config = dict(
    num_attention_heads=4,
    norm='rmsnorm',
    rope_fraction=1.0,
    attn_scale=0.333,
    parallel_block=False,
    init_std_up=0.0198,
    optimizer='adamw',
    warmup_steps=243,
    schedule='wsd',
    doc_mask=False,
)
Each number is 128 + 32 x the weight over its row's rms, rounded and kept within 0 to 255. Layers, rows and columns count from 0. Numbers have three digits each. The size before them is the row's rms in percent of the matrix's.

# v: layer 16 attention value, 128x128, rms 0.118, rows 115-127, columns 64-127
# o: layer 16 attention output (transposed), 128x128, rms 0.121, rows 115-127, columns 64-127
# up: layer 16 MLP up, 512x128, rms 0.158, rows 0-33, columns 64-127
# down: layer 16 MLP down (transposed), 512x128, rms 0.149, rows 0-32, columns 64-127
v115 107:139161113133143128153166132040115130140191145207148112130128149161150137102063156206155102128110126092171183142178069074068151112136097149126124151117089117086129134119114122139116133040143139
o115 107:178185112075119093121114176144147143065143074081147127206153068181166095057056152154108130127150159138185121123146167072134126112156138088102140108123080121171117121082118132139138047175117069
v116 100:058162168122185149118119052090054188167200145083094131140106150194167109130137129168113130056151112119139081100103108144129128130084129142106058138174129103073103099131127136162155129093129134
o116 101:102135142140139116101099069124089135165162118097135158172125128166164107152118065141168143122073156124168068169074215097122153127109162154126104125139118137132088102146048135100138090144086124
v117 113:175177129156077108152138163185124139121169177091097166124133070137114088177098164127119128147134093066127080145131154157153094139151109101155143111094126134128174123174112087118147125141162165
o117 113:092107107115141150092130173169118132183128181178095105055155094118139168119127165151146173139112118154072176173151162120138089122109169117091117097127152104142165178184154157132192116099103128
v118 106:132160124062166096148136158140126136130153131135128121133111176124125095135107185155142070124099196098140135153129164125127115165142097123126090163081156110133046131171111123090148112183166159
o118 107:099117096117109130060078129130133099081150077155127114159179112098124155132143154101112164107070105134143167169190191107047154137131186120118089149146090110170130180117122195133192067107129087
v119 107:097171152185107101118143120094109122129155181113100166143042118145124152039065079200161136113068130154121069146172167136102131161125130126125122127144157116179132171167143113127164112151181075
o119 109:102155144176169117135168097110122165169137172062162133132126119118109115056143108126156162151094190128083110188108157081096150157161144116109082109099100105137128188171157099116134150116184163
v120 108:064101123124181160171134144130071152146182144131107108145100103134117077233124130092109105152159131135101165134100119157116106091127135155162094123174138115063095112053159060111140126059107106
o120 106:114101151076113136066063129128051120161137137103085143125121144093127131155138087135090145135086148146134084156132090138138131079118173158133076108085150049125155107134036057170187137144168142
v121 131:162237197137105093117120171123160124150167136135121119079113115165149115090122134160173178093141099076126096160179147132086145174169135113074099126119081139130166209148150161129115124190188145
o121 127:113169133153111103156157189140204126192162133118108173083126079116120126084076152104126136092143178100122120165119182096121125156115167113137103142141158166186114192141110169098140114163142156
v122 103:162118183163114109152131093154160151102094122101179122051124162169147148167137166112179166159150094163114146128143137110075195118190149082158151132128108119133126097169181172077028137137104085
o122 108:163112098140095119133125175132091088102099103226145167069141138090112152103094100143137109146142177168108111108181094153111091119130116170110171091161143128162081118141164159166098192131085157
v123 108:125113150167107106123144157099123111174109133081139089093130109119097186072111126144116182145146136227134135098129134068094154144093123045091163113142109100194125153124162154148106132106169119
o123 107:133180134184142145161134113117160146110115142104105106108092117161130143164126094129124114146118165109103129135116060034126161193166078102134150093114148101144124124118166131151059131133168145
v124 108:075116155147144095105141115119093158079176122170149130138109137171121172202152158108220124135127141099117149162126129111138117122130160189179116148159098123101065081142172130131072137171152140
o124 106:096144140095085087098102172126091088127129105142114142079138166131138160164099130054131099113123173122146092130134157154105089085154116134079174159095112131144078128166141123148133108093134133
v125 110:141111094160117132154082087150144093095091123101124066129144119190099150083157166088139108146140202183117110077129086109121150070141160105129173155170127146157167126162051151163084135046139173
o125 113:153149107140115160123146164162134158122110159124111075068122118154142105131131156078107116144113102087095115079105101112143160093077152125146144108142135139109111076113118116133036119117099096
v126 110:091103123114104092095137093188147145191172134080113180136097167129136084082153120101159138022156180139128089105088136161141110114123163185145108132123139111102086129094043126186143125103135096
o126 113:122102108138126064154104072100106126160115099053142176135062120126096124109102136105151170132099073192096111133124124174132122122108122120147104152127125166106121108183084137139172115126112131
v127 111:144184183179102134122136080178095155119094091098118102126113133084129045172147165132104123117149094128110128131175156112141134122166102153148064108191180121163165124107137099146115111086190122
o127 113:100106150144134195076148109160101131142112082131136130101146103107089103112187107109137140119121125101102099171153139130127081089032154159090122113186137152153185089095081110099168249131161125
up0 105:143089087139109068123148106194132130150118126079119167109178117220125129103179180122109119110173134137090153162105109143169138137141138074118121109095141154147147135111112184065124179147107114
down0 110:112143159093146091137137166089083156195193118120085126147067086130076151173100141108180084148109147112158103113118123115144141150125080163135117103123157141125133147163178079203151135141171160
up1 110:131125088174167117129130106091103083064137145106154159139130077111131084082093198183107117132136121058145151133093115161128100127128118117116094122147178196157098105161120135089138173187126052
down1 108:182120209064133113090090167127156126163146119108155141138156100120154176143122086171086070121165226159174103127148124159095172159069120145141133121071121116147153117141111148153177085134089109
up2 109:157130122110120070168148154084091147142151149146096036102114160108201180157113123159091059114090074151125157119118132114103138134134090132139108122089115135107118154144144170091120178095183134
down2 110:183162148178157175162132129130150126075177109110107195137144137099113157160119130136150180095096149159169145150084150110093095158152123092090198148133115103106163104094089106111158045105084124
up3 107:130074089103135117153119134143171156135115142150149142153129126171206168089101102152129155113152085128141127150130119086110127161166133117118078163123084083097095145124140111044162127133097148
down3 099:165130116125129138163100065098123137094091069154130166112181070101121095117148144157154143155136153126113100101132098129172132075064162177144173094073137149122144142158106149189113229116143120
up4 104:085155145121145117116030148100157110147102133151130148087151124169159114159165144174124122136150140145157071118170115164146063051131135052115136116146096092105089113098129104126156173207186139
down4 106:159128165124082149143121139083176170168145121112193124135176112139122127178117154112110111151140123138166114101107114111153090190091109144197145139150128110140195151189122121149102079014110128
up5 106:111107130079134100148094110073095141110084174148128092096146079147137190139214141152124194142148111088105137113120141150118101085165181134077108151092081133093138170090135142100148165083134129
down5 103:148108098082138161145118127208122093134155119146143141101112121113135076147153109125123147147148112114167154104046165142147144141161159141153064113103168112095140123152096082090105133105111172
up6 086:164079122099108111143117133086100124229151156113105118092125116144220105119153147186049142141164169113176094150082123136184156060107132123105154138108137145109143134148081140116111157109086106
down6 085:146103143148092095146112118163154128072132149170109098106092180083077149109098127100169120139049106133099172100152165152142102135138117148219113142158166085149155090067146146162147076146103085
up7 112:156089120131033042121118118159108168108143098064108123122130138173152080171128107154101121148125143187101125157095154105157170112160086090116107084125141207123151129153110138105111165116108106
down7 122:081158127076145133154165095106180053169124104169115174125131055146041088178119114103153128145125156104150156177159105091150120150112138075214164127093112129156176112107145066125139123125133152
up8 100:113133116115134017111129095115155111143119201140137115130112068136150105045178161167079084157114133114140213179119148141093138136120115122094098160148151103135138093124061140120107185138145108
down8 104:122090158151144175123103148104109154116130083215105136130176191136130141141167088131157142136154126123119067111104157098195126118116150145151154077090142166163143119083135121110099066150066131
up9 095:177107063133185145166033114142160101124129171127081146076080106159115132178094133150137171125141144160100161155107161136140163121185126141113100170097189176131142141156130059131162155135072100
down9 094:075088177124137157052160148085094124105122153137151099156092153094148174079160102113141116088116157159122098154122147143135122125108172222107123061145129076106129116127125164121180100097175129
up10 092:101122153104155105162173106084123106174115154117106133113151070157114152135124090176096157078125163109121129116064124129117079071143170154120126142117179155125177197189222075105144147172151122
down10 086:099167145193143142123099197123097130093138184123089128108114165151168102124116172125152200070148089117155090164178145076089139172143118149125159110100113111129163106109112094118138083090101127
up11 087:103078110145142109126123111023130140142101121154149158113135112113123181158138134079016137116200112115097086109209115142130116106173106137057148113084104135159151122152127085145113126128126104
down11 084:125131136117138110139111131172139100155178144091108122072101127095173122105132141173243178112076143209106174134103115137073112096110087114173101142175146099129141126114106152114116094103127101
up12 096:103123131134157090137135164105092146149157126160072135087079118103168121102135246119156154117152125116082079101126099112164081074117108126113168163116201107095141116166124079127069175103137144
down12 096:152107107117122118138134100134183129086099092158164105145158082168089164114110109149083116144162153137120178136072141144163178099108132162144128121145117163141080109098129156111173144140152037
up13 105:116112098084189108121081127057145143175090176146121106106146106124087158114156126190083128091144150120109070161104128112103103041076114119180158139097101146102077144148144088106130139161131156
down13 104:121147085179100131145154133125156108108122103040140126179142117174097156147085130070158185161157111130148107141160103125121160129130127139098166166147098134129112060137122168078106111096109134
up14 096:097059097158068081117124104124113100132091105115132084147132116132135161103198156110146109139145155141123162162044144089145179151122121095078102183105105117066079121122105126113168147121144065
down14 099:124144164118208122128141145114103136135158116172164111115072155102151123146133111144094130119179109080152091145176144101155122110126124128152107113197110129187175120159126126101104108191161170
up15 083:089099118112189113143086106083140127166128147125138079093087163189143091121194136147080147171122122146125112132122098093180089132156140083136141149115142131089161115176142099154133172109118140
down15 084:143166144145126107159129179110162113100108130145138174101162106120126130128102146101194123112058100136120135146147150161110149066124128149116095091168090067162129163133108115100142148181150128
up16 109:119138124116092104122110118063169120113155136128112090135172137115187082139090127181072160086126095065113133148106143120145132130131147158066063191150138130117087102109136176114149182140130118
down16 120:106171141143138102129129097130128085140113101064137140166135170126173140129133159121143162150162086153192120130141146145160119116125118107118099066112093199161098096110159126087144176120082109
up17 100:093106148120165071113125156065086129179111162117147095140130020159187149145129125121096095113161091138130165124143106178041130181146126132140134110155150131153100103127133122128151167128122072
down17 094:136085121134120144164063148100097156116089138134146129154107177140147050076156097081117134206203142137154111137160150148132142107176083142141153136184091127164096124097134138137190045164159107
up18 092:126137117132121090138123100132196148144075127121124126099146116151167110158121137155138129159171114105127167102108149094129102080165071135102187185158085170187049202138132162123125148164072132
down18 089:070148097147123142147159109160173108137177101102148125119074184110163092136107090108163080111097123100143147150133141167034113157104144149143130085117182103059153151077165137153128139088135095
up19 110:125136135163134115101064136093148116084148145166114127129147126143099113134167168104105131173134086093156139121119103159105125142181138172134112182097102198164028107165087136103153185095130164
down19 108:094116159093137135162115110180134119169153086088159101152128088166184113106146158149175161121144134120084096102148154160138134107145152174094183152174153099114100158068144125178110129146221180
up20 075:151107107143156125177053103109143132159093142107154090071141137069118155156090133067145176150146140088087081179153086138119091114190173122083084194110170114149102133156202166150147174082137157
down20 072:073142152123106084152193173170165096108107135156100124157115122136147095112125144153142091127122047166110148109154166123078146128137124135178149035204124147123164154098057140129153081192135121
up21 101:130174139158150154062114058091097069163119200159053112152101096162172127092158097125125109104174088129078126138106114119097112103097127066135115145115118138104090118125176107152156151162177121
down21 109:152118090119127143197177160149178187106103078131104080158143138148126148192094176086132103098089174048160091143122153118137159129134114133124161105132099116147174116137100136165130112120174097
up22 093:131152139181109091096156167131139111190128169141118129080120111115166129109126121166145180093147135138033191184114132072101101172183095093107122161083153104136102157130165146115103172092179120
down22 090:154097178083131097211085133085132109128122088136087136111165127178118155125094125113110113130097141074160091032082123153157088096133143151134163109186119176144132095127097112122135132150097116
up23 104:113109135153079084094077112096174137135096169176114143135138099140108168104123129120043102111099169173110133163052174081102126154141179145141114111110125174130094079143119052138103124086092126
down23 107:098148100196157160150084120161122137106116157128106110107099153060161125164123144132163190164151150123096172113197122154082126160136081079122147109165126101158151127137175125123161134129148139
up24 104:149164189124129110196049115085131137101172138109081105130108103096130123080082178190120138096135144102119094126143037132114146084119102141107153148059169145111127138151108165147142144051144143
down24 098:116090116148113111065201117123127102170120156139159096094172128114140140131121128092134109139160096146169120163121184118186159145159090119159132106117116097125110159156111112070137132178130143
up25 097:109114138055124136053137111122106140138152115158052160105117112110099120157164104209086135164177153171110180120117101095147128089143103096165096162114163147090129133116072132109204119167148164
down25 098:149189107149082083134123133146124085152098102106170152132151165167108084073144117155105129107186109136180149119104112120077080120155139052118106155092129083119153156222100105141124109155123131
up26 087:167099132106150119166056145107138140123110174143104142135066121124214081115161095056156132109125162179125172115119171124160102092143140132165118115129151099132085106107125183142142129108154096
down26 080:092123180191105140109167127147181187178075107180173114143161111120136129099062131184126170100096119138155107090068124109083184142152137137108117104122079087152114177210106122125141130109129150
up27 107:121106123191166146131067196129155148123154145134122168137142173140139109123141191094112065053196113110116113141141107132062076112130089128148166186120108113120061125131138052110157166120151112
down27 104:144116096130193136123199129119080104136134155132082142117084047120078169131074107127112149100142156151171086138105147102132128120155156145104112130064140116130192066116107149104135114099128116
up28 106:190106135084129061122108178124107075159124114150118086069153149123133142139064129149159121134146152143101163106073164168121104159153137142148101137070129081114064111135151119101112127084075180
down28 106:161193169108078117176089095121086110145144164075099094167155150135107074118090054110159139091092083116136160155183114155093164121102145120148148133159099113145115114135173161136116147120187120
up29 093:112130139091159171151050118121155166067128118164119118059073130121153106138164140158076162127164124101090134163192088095115109144120087108145058167129160123112192100161152164069098175110166138
down29 090:190152130172118130090214096133102094131075126109088156128148151151082067166109113140175095129146100165121055144134182148114152103154145104143158183180082152098110173120101164186201128163089117
up30 086:093158140136170115153125155111144106136170105161065158077137134114150099132135140153158144089167202109123172161086116093104108143172135103137116153112098126088062125153132134110115173173135126
down30 085:103117111127100143101153149110067125123094165124087154128105145154104130146110142117096117161116067081174118143162112173202131136135152138133138109104114125091141085101160124189124114107128090
up31 102:123148182148109128086115149092099108097133183117128102127129130130118179122099140127093106125060181153144131120100055167052068060097125115086104207147104145128100141187080134120119151194098141
down31 103:076161116160113203112113133140129109086117069149133169156130126086083120134119078111096141115144104119147140089087194157175163123109162099150211144131134116134149177117100105101119122060137098
up32 096:109103128185103115192169151105130109153070133116127112162091113133123148120107120158038169083147127158124139121143136153121085186126105133158110136101109191114085159221069101136163148145134142
down32 086:201126105079111105120104085153153095134140114145129101079203144106117108129125096120196107177146109163129169137138093109117103102143112088117189145084104077113163165051113155158076105053136095
up33 107:128151107171093144111181063130143123157132136137158058110171130127084144144133154098076102133135206150130139144084097107187119108118132116078071178151136093150143134100088163117192152133110143